{"n_head": 3, "norm_place": "peri", "rope_fraction": 1.0, "qk_norm": false, "bias": "none", "init_std_qkv": 0.052, "init_std_up": 0.052, "init_std_down": 0.00679, "lr": 0.00511, "beta2": 0.99, "weight_decay": 0.087, "lr_head": 0.0174, "grad_clip": 1.0, "decay_shape": "linear"}
Each number is 128 + 32 x the weight over its row's rms, rounded and kept within 0 to 255. Layers, rows and columns count from 0. Numbers have three digits each. The size before them is the row's rms in percent of the matrix's.

# layer 6 attention key, 192x192, rms 0.102, rows 137-191, columns 96-191
093:134149085108132123108124126144091153086149107138166111119154103133088150119118180116125163112131106108170142150143094134096154159085103156137126090116116128116144126173117133103115161149087118197093155083179090196095168105149187176145163078161101092071164123127146191120082121129149151167
102:164132150136190153082060117167130095114172124181066104106211116107132114153153187176137063187083093120138152165110097151104087162139114115161088144096157103139097135124111117101108129171152146096109098135141100174155114155074194160168150117184160097122124134066114139185162114092150163138
090:115119194127086069123156129145149143115101076140160069139152069103149121119140130103178077152107088166082153094106092089094130130097145077122119080125114099161125102125111118067101049152144134182150085090100132155210104132155086144168125098178151161135167193100081138168140189115163125071
085:127178156123095090153121105110141138119167053132123113137153168116169068163129161103139157128110169051145127102093106093053154145095128129110151171102079132160158107143075087104094107135106133130096092144134160132155173178114127120142153142144101094136071124102094176165124134090086101087
081:071148143105097207099149121140053125130144151058052087125114134178157079113131134081098206100096122155124054099100089145107138152129149094140139090107148131172108116074066166092109133176135110122133163144185116142083112114168148156129119123108095126175086119135126173129159152093096156138
088:155096120118162105151080137120155084169060167177123112147141092032208115111153110194103138113155119129131164104137082072100186149083145114135124057104062116129103142127095088115132111069154134112143170131139143103095125137141160121141110075143074130134065132195062134124127152093066160102
098:153141075091108106143179131099191183179075181091108125105097129098124188064136139089140117170136114157123134187121116120132075130141079188089110187145154126114147116093138071081101091175127138153158126081115132100074113136184168047130097117120107151152113094173137136083105136107169099134
109:086127148086147053144106138184100197141146107150099133156167135124132099076134136180100140149100101186069133091085110094129110088078183111138129084126143112139115157133078130099120097185116124179118118136125121102114134175105065121135129107145111105171110050114120139172153116134128133116
087:107139135133138153130158112071148178166144172167094103087123067098057147225045053123156118141160166090159143136139160117122123109193086187115145111122088115122131058134193127135100146096123140113111128065177140121128105141096114121110115157127087111101145099119128099115124120167154153084
089:174118142100095159078186140133144145094140149155088155084111162177075157151118126126158114106157167139180110130158127118145091174191095163140203064140108101112106160108192167028134117110174061061118167145135151090193112106140134067082120140147177126130139128140134110097110164080107077077
089:151131097067102150146032165091092099102127096137127123147113130130139158133153122139065152064149142093116108066142119129147087157103121111128103160096147135108147173180099160145081124125116114106118119105135175092121132084123107124189143160126052087204079123063149120170123136116150172144
099:164127094149087137127147170127106140087101140128117134092046149153082151137152107087091095145182125083127167082087142170166111140132129159148158113119094045088111107091154166143118168102131109166138159130149095112162102093127150139140195147117204125124058186115099156102100068153152156087
093:150172100080114080098053125100137214137146164124083097148095131120137170143161187147128156136145068122191120120122136117111077082135153141107157107099167094090081116075145102161126074098143177122122153104083134116069157160152137181097152140145151107145130149107106145156134143111121063102
094:134135092090151132142133151132135080128140136113067097189046113097067113103136139133124121129120089051150156135148149203128123098137112159127153110128114098091166131119137163222223153154166134071174138131087139145105113095205093142134128149154160103162111131093176129129118090145134133134
088:078128103068138081131152141133081083159081123131065096073180172102120072106125198121130108134106104165073171093157111146150106197070130153104137105117105139158121131125075137124132134103099119144151147124095094071121144157157097157117150125147135106097112102065090175154133155171106064108
102:135100105096202099096159093172152109103143120180138110080177138095166109116129134124109126143164086120053132086159123105081147119176163142177130107160071160094115122103143142099146128207069089136114153074114144124088126155077116125059110157153169113097162076171109140146124145121112115140
090:102100061132099061123068065101184111120119092187081138141194123137112133078153070094141135123125095122192113148154091096099123101123091090140126109164117134143133117136123149170095170156132109121090126104119176125107156146093057161106117104132138122170110161109106123141145208129127143091
089:060139129144158187129116136165160170152170162151156177096108089109111139137158166094086140178156149157145196136121159087106124179116127077177116146071152127158170119105134120174161136145087084118175080131107143090087070149122147130073126111148172117118134150103079147108157184215146115105
092:131167097156105092135160174118084103106162109109084141180128150164172161144102140128088135121179130116115160145138166154119143111127109089113139071135102145105175121120182131163113169163120118147124107123040161080059104196160091108160072146135109155095119096084098105150089057107154099092
094:100145148113147134187156097113117171182132135115140109092145097084087119077144148091115114122053169184131114112145133138125163116128087153189126122198095108142108124157081146066143152122117119114137103085146150061159167114148113180150101144151079144113091138131082161163160082164153140140
095:149113097080080102125125086171064152143161113181130072126132132122131118105120108118106101144073132054140106055134119146127133114139156149108070138124099123157102124189167146116132171127107077156064133137146153127212097137122132143140081138108070088116179155113124110154131139158162112178
092:080157153121155137145123112202132098116153067089150130123131145178122139133155142215168108112191066083114180171101097142162155133117119153121063128179165106098150171147181197116127165109094121146139087169207109101148130152082093087153123074113126084037153115158114153155139132119137123136
094:102143147130162120090142110080038080131102131196110091149099105111128149196155083103097145108147183117111073119140166126146094166162131101062123197096080133070173095082109162118145127163106095089182157170154104206145119209179083088091080136131132130126100136182141069095114098124128094106
090:150086096147131146190111081171107079098154136138073098095161089170145095125101185119135080154081137112065070146155088153089115117103102176096099131153087132136099124117098063143066140118150097115129115152182108152168133104123153118153158111144161142107130156091099144181105200157112193128
088:123151160127187181109090170166200160101114150141152151158100083153114164113113084159128189117151123105201159155085200082157145165140097148111127162133194092118125109138162144159164140118147133060112103156139132150089104126156115142079169115153131126183089183097185173098188106117140147100
104:137162064142118182070106124110140125101156141147164158131113120075098117088163049139127123191193089095088122103125151136148140161132143110157112211188114159109167120123180155137166129153099118107134112140131155118106105106084082094086121150074156129134167165190137140075132111118153113097
099:190113147104148122114160177109093160131129120153170188173110151138088113178080140126113091131150122101105103158153156182163047162143123150139127131084149046129130107133094128121159165164156090098189077130119134152136098098183164100092140150167133160116088079182163055120101048162164088133
097:132112118112169109161121194145108162141147130092106133148076165093143115123176113117141144092117117094153117125059169122144104127097117121183158176146122152030118065041166176168166172129165218156177130143093097140093118171166137125145092212172090157125136091135160157096110134131129134133
095:117153098182173126140171159081171162119032133106112137136041139166072172168090100113134157145104120113137124172124143150168066128139117164078170075133133138130158091102135186162153103096123128182170139098143130144110125111152171117149128150126176096139151109164111103088116094110137162130
098:130124134114142096137136141054144130163070155103114081149115162129132153186090127138132197154115111123123146087108157107113145184150117149109113111102157088108113137103137183166094158054116156128183178072091138125106095141130131136120113193152135118139189153099187112096124105099122108144
105:129142104105166135130168109117101135115090139088105141076073095144122147102149142126158153126133166107128141147091148154094085138131087194113135174130175076191168149038121140130156101146129165169190156138083116118121111096137110189111155112136132152142085181082136149089149126114127081118
098:079121134113114158168161149068125109119079150120201100120098157104157102112092132140108133211146127190199137132151132197128096182172204161111092160168176121101134106121101187187147095135147064125092093113107110095105156086144156092145144165155122123082132148208135135137142129104153147134
094:110161167084154120130176152170165121195103164155169153099132122174137099188124137150168099173170083153192115149141131144125091110121147130088184109124131106137134147082120154114157131116109111108164177139192100116191144140154128084098105132112137168065068118147097069097100130093102134129
089:114093111104142108127163139147177101087149100097066077118185158117126075105107140139186144146092109134164126172148142077117096192111069128093112131144131126108064097152117141103117125097175132139043111084161055162105154068126111180122122126167144165213111127181117099166108133137113142149
093:103139194153145176130169099205119080131114085131160137148155114120165172122120108140125105187097091150083116143191109142073099055123120090129125111090138084181168122150164086154142085153098143116107107099142135105149139223087081173157115116113121149112119121101066136155173137094142101096
094:175105115147069136102078155094162135179138119109096182132078106190108127137098118087197125147081112113136098103165152127116055127171156156130120139168092059116164141106113168116179135089063123095129145185126126137032112116127137085142102082149134067127102145111138160104130130108108100130
103:141110137118130164138084138143105065094188131119131123140154078135198108082093125135169156163086056143137121139125098108141121139093115132183134097117124146099132189130114075112135072125166058117167088132184139152167153091073030107151072100115091114067147132151092150113104170079052161145
093:043140095130072160103150118131103135094133150145146192183163126166048130175167164087135160086135149141109182149116161124108157123148129080096135151137166107138070136112101134125120161116089069142050131118106115114179138088109075120138097155098152058138166136127147150091134175127142108121
094:107089079127104155173135116089111178191059073130093129145102094146124186167136120092142134176115154124149084096145119130133112114162057151106075122100212107110126113107156119136141119162165128124122151044152116184130133114141145060091153106135102079167113096181153134103122096145169097119
110:195106119101162148115142171099135150096113118159100183135054165126105117167147131093154155151129097111163112150098147155148120154177091187162129107127162149081122119070186127124152102099145162086217131137112138160081110088170152138121115170150116139104114214053170122111144139131148120128
088:114123101093151127113076121186147153120103087154101118144123134074145138122097152139104075162128105115133164129075096123116154150131134201144175142141090102150131120171128145154130109116068153143186152133143127158153118136057107076170041169192094138077143154066117127131099160118138176117
093:104135155113104112114121144162137085162154128114068145129141156082172134099161077164129168091097111122095126118098182152135172041110128121214134159143106156106136104133169105081120097103153102171143103090062189077128141139106121206072088134076105136130106105132133191155156131090105161119
088:167163092131087139161127064101101094127106121167180069147117127135141091164084180070101068124080132086146104172166165136117036124115123163161135126058110095123097064061138175118118132126187149118114138103103194133143140073120142120137149166174138100135086121130103118069089089164124111142
094:164118074124170139136053112169133140137176096092140147157132161113101115081134146086094072111176129120110122093164164149123169091186132145127103122112091138196166154085136132117079142139069166125046170157079134136114176118141131106139086159116127146153094107161139099118121176146144189131
090:174128082110118064153106146149165079114129120180175080148137149125161110148074136124123127157201090166096164087113085162153168140043184147133094104068164101128120141126134140133160149165098096099071077143156102128162182183120127151110065167153094184127173132085142153130155121103118122179
091:172145068094106115093104118180127157159132146109127155147174124123140180093187160074144124096106122116051125104148114076144139071133110095115150113117116127122130123183142191096107106114151184155150112133086115142106111183157056128107146160129160162071075148131112177141105077081177127145
088:123107132155134126130152135123108113100112132137180169176146120162125153118171170103105153112106122084082210114174152124058165097078192082120146147081064129075098140111124114077128114154147140180123140090109118134170148066122145121096089115111079100127124087130128109137173124049102143057
093:167163105123089127108170183158186115131127128156121116110143130146137182169119096125122064128163107102095116139109167182146167097163152161114153181116165074115196167150165111180121130141173134129150122072143148113043110116131106089147071149159138145105173106147200127162143172093137143083
087:157095116133121149132100130117073148109110111152090096161106113099126126099093118105068149124148164038112113078142170135108142094064123132125146126180083148113100095139150192122164125135121143146174171131113136147193150159141128085110096161167212111161148079096124075099145108112091154068
095:127087125139140068122089138106128156136167050131147122104115166148145066106180098137098133158167132186077122140147140103121136132134123117138142136108099144096089109139111089121091140184118172164159130162109104097108121081144137080134137108111092153099151134104137156138079171092096110138
091:145122130088134065126119168129072171114166136193091109127144166171116154041112116199155126151138175188069153126115090106114115152185120144124103133109132123092108152123173174140134118128109187067066159135169120091105169196155124155156107148085114165141116178132129164129126124123159123094
099:150160122137113140128122152165184121154134135125154121106149074122142093132127172096150087125173128130119141146079107088134168168133092095120106110112102103160157081122153155076088033143126152110154134129139100104126150145110191109101084120148145129058121128104060100119133129089149061090
092:135123089115091130174122087088149106117101088087157098102100143155160183059095077164114192173173120171101060118129152137161085152106123194110101164105090123113096073103184147111120133073156105107145166127088157158128144117144179119153181159183133200103121152155125126064115142132151119065
088:118140223159071058093137154144149118134156119144148102190120137085164144146190137117110150164180132163101132164165173159104132129137158039133114143144151147128159143196123122139116135121169179128083123120124134114104144145119075183123169157162092141162153097160074119146060118142108139180
089:148085139133126116098195130155139099123124121113149128112124101104162097101140111107103105087066113177060145217102150163137103134137110152125132139137103162089128123120158125137121189167144090131150101165163113162138171154096136093244136115150175115192172121098153156094106156130179095144
# layer 6 attention query, 192x192, rms 0.1, rows 138-191, columns 96-191
085:105137111141112195104105120163094180190201087130071099153109142107107160114144108114064145105188169104164148155127104071145131128118139161101129186126136142074141119115116157126088090141080098160165096144102127086097133182100089079147149100120055154135158090140115140149070102178147061114
079:164106029095134156160137099125141116166136104064106131079140115113120139140059098139183093114181134116157152125105096153128156118114066127123101152171120170101115095110153129088116110152102115131185139118159117087073139093091149138131133113184164165053127118199066134153129103151131121115
090:099108109110173142144118173154125160122073178075113133136073150133170101055144105174118132178104084180114124067092135151105078122145167182112112137130141213151152152135144132159164131166186139160140104132110134190160036123177113135092134079120062163108171128131144215133183122109105128149
090:130122092099097111183123152120172144144066063103101186100110171105145072153131112163125138160118121097118111182131113143114116155147092128145113174164096136158136105101162110109165105081139115182122131048103152100151089037135145129110166159118047163161111146090084040124119124098228139111
095:126137164101103126091117161170059153142155136113108130125102087143162137184144096103156073113080138096161100147062088119146152066131212100088137188099197179144152140107168142111105064159138147170107110082195105151165190120117131129141140089113144147154101119151104158145102091135102108159
097:172153166173113136119142224139188120122136121121139112112161099141108061144164123109114088203122131123117182143138135135119151134082149076169095094142137124137175088172130120124152123138097136081143168146158099144139150097086143145142166105125098124164090163153077108145115182126152147125
085:094180129135092127114132111153242138138147115134132080099157147156168063106197164159083124136149083137082178120104133120120174164100144166121094118122177098129209124130132162179159142165138134066161109153112164108204065160153147126059067170090113145075129099140103137130144183107117114115
083:097134078206120174110151112161102156181096108174145139096163150153196148122078144140086081148169133135143091151203141066149128141096184156126121158112106157175128124086124142121136137132117127095116163104116095145109109227142120115122152146104165160168150060166049080117121120187106136149
095:146148133145129109155091097104175066062135068104147145119215086101130134138112169089139089110119126129119076137089125107208163145162126081066092106147087118062136089112147158110155136120132126144089129076151103107105094146189157151155110059166147142153103134009120089165119152136137118164
097:132105118118123068099101156220133114074167063112148111128099142139126119139159119098128092122156109113168140165126065119110120118136079189167170145169116119146167156146133144079113064106148178141158145074146129176106155133109114191079079198167127139123164161095167143105061098079156152181
090:122173123090222165123116123107099155121133089227099138118201139114191155099119185154143121180091111130086145119157087173146139130121095066179143140102070182142087143170098111119149149148153106129082072086111150124098155123141134167117218095131069111151195101141101109165136175182122158152
095:138126122106181157108160095110000165174123127148083147085141143162120116119085139123149098122153092088196162105143171131112167108197130100078067134178116103165099119089142156117124108174098176127113143215161138143099125155152106106148098092157141071114098103134176080129128123086178121164
094:148084162126170115128100137171108076101139113161144125179168127151147133123169198128088171123171131145099124133105154127124114193094125133165138172127139160163179123085075153125081108134129146175102115196095107157119168093089168150089114179108099151178151120082083102159082110102112136142
092:115117093116174107165081122097198150130093135115129170100058086162126131179122128083183138125077123100121184182130125127098159159133153106117114133137122109152045169110134113105152161173110110129190145079114095087113124068118120083102129119128149099174099111114136117123159170092102109115
097:100141105149091137046093120119123146185174142204130089120171125181097145146094141086105116127081172086070089111140084142165125179110150147143102159050110105095124133141129121121121140171148173120072120153117120135111164184143113146134127157115086117134119162147077123076155198114120164112
094:131146129171138112153143096069152162129125135099169154127101149118178185148116110153104118130141170117085138123183129189109127065137110183175124140094138164179150131076147097128147073101146201170162134114102129132142130162136148146166100130118120133159111090087147161153132159104109147098
090:169180111138179106114093116112108142137095126160062069126110166117157119143080114159119107111122114059164129118139124162105114185157084168103142137111113086080126144084043131128094094145111122125111206106184120196158138122134087062128148155117115098159108111053077148133144143101112066165
092:113110164177148191153127093167091163109098158177143166133155120196100144070147114128084176130177167188083146185181122138140090100162077125121150138177091145149043125125144114156191149142114152110096153132137097119103194112118142152109155144135156178154147187136061090096177138152110036090
089:132103171124080104097081128115125046131133136136129144118103135158128122101151144158123128128169159122053147075086140104148105182120126096167158137121099149113118083108141154179151160157153104126074133104132152146115103059188130175141183104096125108106123110068161111127141127177148107158
099:132111151097111143116148132143103165138153198122057123104115145138107152115158163159179153151111134166173169147118089084124191144144084097197135167155117163074122082092110102175196126088160095127221123095109088128124098124163133111103171153146140134149178110104130114141134135122168148130
089:196109124192156107180118141086093151115135160138092179128091171084099051097164116094130135154058190176145127111149108151169096171141125126149118166109108116071136143145063159173142099121152120105097141163122115099117127045130130167123172153131150089125063107199088096161056138209127085131
098:090096181143124124136139106134169151123119163147157098103119121111137168107068162144188160130176131164113134161115159092099102149149118105083159100112210162140143108214142186118076121109193133116118136111162097139105138145119120178035169082153160078122182122139157128149129156125114124116
082:170123191121071131070104128132155104146105115205103119124187163175152153139086169148077154109136164103084148153164115128163133146065078091155140073107061100093132119192080133103072137114116138096122109151129078146128193140112106134164129123146165125209123132090137104210140183193080155087
085:146147112110101148099089146139120130129144072120132153213076154165185176166091076116083101122131073099138137150177096153118093077147162146079138170191110149116122147100103110127098127186154104223176121134121129134138164106144118094158114119127158101112138146144166145142168097074181113105
097:122151139157157089129197185129137127103157177140115155054115127095174125097101110140140156170139121144109122118086131152133090132077125144149219122085140081056147134132083125204112095167169143164130123098098126177126180096139103107123151119133132096159102111118052067150067102121156150108
090:149164089062124172136184105098188181151131126081065105104071120133096142119153062139107084165154121099145149121129123097120097115133084153098087195170137140094140119094181152139125078133173127181124131077158116129110158155143112103142129136166193123101066137111117173151187118089132145092
079:099164120125111120117076127059139131154148103097147110107096127153079169173127080098068095159151088127139160096155117080083156174098158142095116149076155108112116155080131130085075131154192127076105140105150184142177151135156182135142131081087177090131096148114105124095151075078118107101
083:187118124099087122133075127156123081179159157092086098122112095144140103135157073114162128155097158118190108136107175102173155124196123166174169139099098144153139172133076101122107085107111139137156121067090064144084113103156190059091145121135125148075102134065084073108131125150139098143
099:108077038115125167057061144151195156121170087117169177133093115176121174084116088096165153098158134086107120057143137126163112062163094134109116125084143127127142124115189130128112119170138115112180119120131125124140165083149143126092086112143164168146131127092114196166177211083148121174
086:180095152132127131114145146079181033141091080127203119144112153135082087097121074106101108139095084118095083106151089085161179142143077170135073177088080127079176172144122084112131113140195105150125136098153126156137150118140096098138097125159100110192138170113160130108135102160121144085
084:189173116126126146164123116086161120099134072173200136173183109070093087161045154114109119123107128140084099090178140151192136111091120149150106134133129110132140081126126098078137181115132175119128113138084127090177065097151131181111105068131107124188156107122138154121123101151167079071
096:084093116146167125159141102133148101114132133137181124179161173099106104171143099126149105089144137169110147128121075124155136114127088102146121115094098083152151110138135160118134151104163136120117102079129157133075127086111067106171142093187147125161159137061108095134117150112144119062
094:045083133137122136156113128127177127077102152129144162211094117125130137129152183121171115075125132155073144058077148111109097107178137107147154079120161120131157140161124123149196112206118115116145120125104087046094110127138195147149163057105108123119138103142102178147096133148214141138
089:058196156169111164109142155121140190160131210174155147141110069092152114120142100162113106159190160144079145127038161122146166137135159107082136148131130158170142116080103158088095158153068129155043127128141155067152122115132213105115154140124163131101159122121130076109106142109114093124
084:181160103109159093120157159167126130082099128171130125076117152202133099132169138135146099149114132140176210107134118108154153105152130153113138092111136152083146137117171135155109133125228113176123113173086135136188144104138093128125095201107107135126111128153130125115084071085114128124
098:092123154134100070142142127127107097085097169128141114126136079077145131165130112068139063102125179138179136140132153107083171167077157123125145154143161081086208182158130117082119089107094106135066193083112175138152162146130186100166120119095103125145171155136134157105098107166149173173
098:057159138182111112116120116167166107160134134095104124056137092119105117106137089131147169158165077099103164121179107087166101183145157181124144162108093167160070116159154127142093122138144117160083147206143184117159147121137166147112085058107097139100173140188140102144137087089154116142
095:137148193155088094069093210089189149100112123125159101151162136113088122107111081094131105162129160080141181162124131139105142115141117149155084162162161132124090099135105094168110071105176143080167176158149165158125104097169175068194132116127144130133157143158116093125157172086149146193
094:120095115125083163133193101144133182096134145104112093088108158126104109154148200124171139129110154151104107112114102122113168092134131099079169086096139152113091080109136126203139174123052130079107134120160152130159119140101129102077054124159104171124166103101108168125106129095137106089
082:156174129078145116106126169083128096077166091150153130075105145179104150129128085133153119151114146141127131106136129217163156179080115104156117176036150182090077111070092156141178106136133161115135133152108102150098130130137118152108121139128142106157157135118164129112111151102140084144
094:145183151089128158092122144144101135070109106113201144171133110154145164140098164116113102164158110146180057107132105101151154133174126134124131173090140077153119152103109115126170150068174100134054162155123124133134112144125112149152115086116133088132163099117143137090150060071153139119
094:123119120101104136098113104143116169145082107116129119146125103172163161102109126190132160187174152134103098146073168123074158111101160179127127119135158174140176135088165100103146126136137098124171070121055179150085113088114114089180137142102085120155173082130144127112119173073109148153
096:092111157108130116160160154098136132117138155173156083090115093181151066176130153174052149115136081126143135137119108188104156135126106087110136125093136137118125149184156175145170135152097110110117072105179161156124130080091176125156114119137124092139131146101138118131116109158168227114
089:170123085116208165110135129126141137113161135151159077099147150127127168123124074058104096159106152086106131107099141141123090145170089108080105117130157114109137090169089136190111145125101092106142064076150087141115137106140142135089111138141172116166094099106144072136080165136157114107
100:145174113104077146154119129131202133156133055141117114142149130168110078101137052118177130152103067122110129136108157128067030113197201192168094141126200100110126174109133070126132171155134158122151147145090114099136147130110105189124198129164102069146176164054120172134129094168145133086
084:151130115139156139112120166163111131124126145121163127146131145139160115133091114127118211079080124077091063095111123066207148113134197123167111142115138139105134113147085087117155188093160135104067140158119169172122130125166124133095133145179134085140097138164081109121141135119150176180
099:126117126125178087129112156133095121116081177173199176144165106079148083111094204078094097129133150161073123116099144140100137092141124143143092051081107140138114141115115076158127152133151139122088137202108118113084141144146073131171160102175147205198146133193130092125134127172089127104
085:104137116132132108125086194152173129090122111139160171075142115133138064120094131117154165081166072173097125174101109162189179116137136095136112190136096097209126136095101095139101156125177090063194173092137110144118099168105105190100167130085131124176151127077147126157103157139155145137
096:161140139111121152123149096220188117114078103097062118101087121110086195192141097134115126128072120075133109115109190114172113140202125119144113132135130086105135101170136142099133150072060082111151135116138099196097057155111184177122113157144155123160137168137106127142159112063114131122
091:130118125118115140121148135174064186089142127120131116097128131134081102175101185105103117150111143112153128184130145185107097160150158145165081066153101149139141141066136104165145131125140135158166124131136130194112138177166201169132081151158144147075113114060106131119145117194187104072
090:149135150134167137128165098107108156110104092141091090127099123133124076163103111133118145146118153113165137141158113151125094136136125165080111178152098137183080126127104127142090109112148088130052144128124096128168081106168145120146154107161140064200117103162061178139147180160106107104
092:107145159107142119098131079136124152103105104166118143142130101145100142112122115106121099057039107164098164136129147145123123082146154131147059145135192087151159145151098110114135133148122111148144119119150144072123106131078162211142107080141183067177171138102163113079135151207106173106
096:101149115111138176164143132076118096156157134156160137144133132136107150132122094112119154100153073146168118066130134110090109156165167103087084122119202162118095156071160081109143102114119139203138206152160124143087157097100162095045157134132127140133165146083117131128154038072149148111
096:115150062137133108146151137128105152071065168146130148126110125094074103178164126094223153145157106121182090124145132121116179073140138151170137100103111191134143099107128116102119101091084115140090148124164069102103149073102172160131112126084120080093171164137112131127148157146096118155
# layer 6 attention value, 192x192, rms 0.112, rows 128-145, columns 96-191
101:080113159172094156153122158132112133081104120082188167154090108182140129144134140124113180076122096131156139134147157077146106129098132148136128137107125150124117108062153118146134169084138114082160111203112135194178121119082105170172112126160156140109185112154165085178125171146145154163
099:148119132169125124129130141152156177099131092069137124126169115187177166098076130159137087157116132109107133103109115196104081129118141161106164128135056105121150138117129137161171152113114073082062177140144120114097155157175109124177072109139131190093171092100119129089077141193074149104
102:163091115118128153116148115191121131140096133166087172084172125086117140083123175116129134079150096111110153110179099139199162124146095142142089135159172145183152145100101144066159137128180118132061126132145103118102118115073086120051099121091205136127124185167193167119117133149134114088
101:105134137129081162144182117074151096127139144163113100119121155139122110097118149119166079155083122174120081047173104123125067170127118078112109182179073097085121110175127148132162124167125173163144120111143106107147173140111151125127139120172135124142080112180149131136153140132118148100
086:174149150121131098140065181113102095149108115086090161117139111095173129106155095070148068132089074192143118147083091137204114115130133111095093127149126103060175134105184153135074150090117179104082115089132187073132106128086149143116117117131134084163099072140175170152096137164151186126
109:125161061084157130175128116111180112175117153098094126137159107117115169081138154124141134107140187077134158138113117110117132180163160145136150123076120075166086122117078039150093117115125099118154189079123124168128114142123192108111081135149109132139164097117171122140187099176135093088
102:119159180144060179116110170128138118059147128177194140105129098168131110126191158109160052152096141223116084165096151138127102193122124100144133163111115161164141129129140095082160073129086133144203106143116088104124143108121141128118149105100114119127183098105083148141122068170128091103
109:124097120158129109149142140077131120127120081124138107109105149139179112139129079122134122141132124132154147131194124171119041104134163121091147097175118088124131127121131141118131098134054157148062120032088137129123117129108146148154153141181113116141116116104131130128154029121112160117
100:103137155184118136121124095102126115175091091099112150120127110186152167110164128125124096100108135118160136120182161100138122195135166113092107145199119120103105112151116134097127079129097078088168063151153138143164078141123097146124142102149197132077114117176083159065141091109105134122
100:140115184110133145126132156108098142134158176192115159168092148105128127089080138127117112133087088131137152086115120094145150050041123090125196108201145170126162089138018163113156117116125148166180104144121116127120093134134055160120132135146127069158090099159122123118059145159121137115
090:089192099160145063075113136073071146096137105176101134154097125123132100105129124127109193116108162147192147164064105145082118148145136133100112121145142071143108169104112079144137120148150139097110188175143117144084131139089161127149075157187120099120104159134183124113122051125132082143
103:092148128126124148063156078132152124119127117187099204134122119159168149164133182130107172096163117080118070142106172112149100197156103151167067174098102112106124203112134147135143142126099117127167178114155126148119143140124157090078184157171103149126149081110106094112162126106130093188
100:167095172156135078098133162126165119087141117083113129134092158114074102155181172091148068104145104158129144176142129124155097089131167115155106108083152163119113185108076137155153068130156124191192193104100167148043198125166062126180078161110081090165190098098118161137132143106130078147
097:126117127117129070141114079137209145098185062109055129093152151103098130139095077153162092134128093129086109117128164129133061116075118066056140150133149112138160087169121205043153099158150169162141097111145119121138076119114152151113156110126135095117164165130127169136132126106120125126
100:169147146123141136122182137097099116139126140118104171090126157060071107106164130186157109155118073145099169140089090144084165160119085130148182177066086122122104101098080098116116103164159157083136235124075118141083119126128117100090099135121136100157075095139166116128186131149120109156
097:062105142117118107117152039122156115146120085059101076153147115148118159098156098107137081154148099178096105130129111130144119114127155158124161116140167131130166068127091134099072154129128089138117150073091116167155113156148075191172134149148142059111134126150119180091178105035107150123
094:147106097213149166192151091207149127130072112108142042154107154124124124136136139102079126174095121101170135143161107162116112114139117134134146108123108152119100172122200140181175128088090135118156138132135135076117125150087106132123134191143163195114142176099146151099089097137123111149
089:125133135138118136127048119131146138140157095138129177116200132068177097067130088141181194131111107088088145155162169108158115123161084116134126175101162193171124127175141150161109169131138156119121127171143087147127093161122145192134136097134138066132115079096157165137112142112166182160
# layer 6 attention output (transposed), 192x192, rms 0.0978, rows 128-145, columns 96-191
101:084158136167189119137098075211090114137070096121136184150112128119110144122096104207174146133193175107123103097178121143183125124100080143156131127106101167139159088162146124140090135124114140116113213125151135102111146168135149146114094117163128196120044129110119072128109139172121144110
102:096151076156089138106103149170160145070175128089137155113136138122119100128128080144137133116115153119098206070120091150164124167155156107102161148119151109142136086177086136121191113137157135105142168115135159124144126135116173147141130152142124140106102120122153127126060128124105084134
110:184095096121170152145180165154117114160143139113171110139153102100095131105156134128098154124141161119173183099113097087148179073174119137122134169108112126158145170091111168140106151100121162156180126092140165158099096065149116125115164124121117158187153110119079121122141119083110126131
103:082152109123120122136148106062074118121124203172138141128079108146153071157135103114140129125107139111105016078170113098129134127128171085101102167128083124069155111097185145186142126123112129148141135149175158116130115110111105132131147161134137098150128141163155141136125151127124133082
089:128115160158116132161098118190128110143078130117179198193117189173164111186192104184136139111109104195149136145147177142097133080167165089127165120111111116118135121160160118122132138181118147136103100144120192083142114106091080136143102111142072148190121062156095135084139156116074160148
109:131134140167106085156108110126148081104202139116110113137156151134040168081143140138168081097172189133098143133112189138107125172121133122100152115123153095107146167124101079100071107153129060100135155156093147160130170073111150110075160086103115113100129110057114109079138130176061148118
106:109184129081143187074142139153089137102215088139091163134122140172110117110186088125089137119137159128179148136127135192147127114149160118117127218142134161162138117097141126117139125147092150142128153127157131099162127161142119193081147113195159154155160144083164108168176165144136121057
106:119102153146154102158122124109124132083134132067121124190113143125130166147140112138160135134151051158165140120149141117017080131142149106070138121157103115124077124163156108129159117131092157150074132123129139170109147112157182137130131136155061145139124095089062143171108074099143037071
098:095152122117078223149158053163117145161061145102176142139166157162166181134083136133088162064138095166117103130148136128137102148148092091079096143122132147063143118158147088122102120150128094086100097152200145112128121179144150111096135099123140171163114096107196147128113170162137083120
105:183147136122189110165153135069081131129143178168124091137132116166137146168124167080091129109100112129133118162151081164135144124140203067202148147103111193172037162115117167148127124127158166123160149174146117124159103132140139122123118136149117127197102088129093129134147164139106131097
090:129158114117140157128088175064135114132126147190131158144172075138164080095106091124150166101092184116147095137136130127122110106136093181061119136105129114202158130164111079113121108122133100152106109159134127108126047135079179087067103126133088072155103177126175037145130131109132164105
105:117117125111054107064130153154161129163090139143044145111122087206109144115157110147113146168128124124145145168138124112123160137117144127119104152138163133158188149146150160141129094157154061126236176152154163148134081091191177134069129149085154127128063114143086182106155145177143117123
100:121150094122139165128166149142130137145068080175107158117154147083102133147121065160125168133123191208080102154106132127139119148120123149105109172141107154121084144106120156086111185120204127089093186123110174148162130112148128080107166093128145122125166147129062116107118116131130106053
099:164074132134125116151114153152136138062142080163134127127161168178076140079104153109169167159122134149090160117104097099162092119125123051126143103139181124088059083151124075117179112121168167101132120126165122125103164110121079108080161089177130158138157082136124156121089121176122119162
104:165165105099181156129168165106083111124119195128147174121113163046125098103177087119101088124098124142135088175116117119165190105117173150154108211113139117150140173038068120123176113145197113146120176115115156107164073141112093076126110123099118086130128104101116066121106124139116128133
096:127125182142138120146113111130123157094053161145114169097185128180116174113162078054138124123088207136096111137154127098126112173148165096101136179217154164101146163105110140151190113104139143114137113153175065162142115101153139074128147194134138174140103128111134109115080136140094081155
098:167135096137133122146144077088161090145109147045090101164124135172138126120085063123144132158134118124159174138117136148159127164164115205088145164187044136137114124147174129077101149133101119147120166114102161091179111156121133103067120165129087140070158120147099121098188056103092167161
091:134122181145239090102108122082109135151165119146127157099165157157191145180089132157188147118101071143115155130135134164114139140127062068092069154110125138104126105141132113133084131042131139131155158180184122186074135141039058134129134093169158151123117159152158105130156170146128113142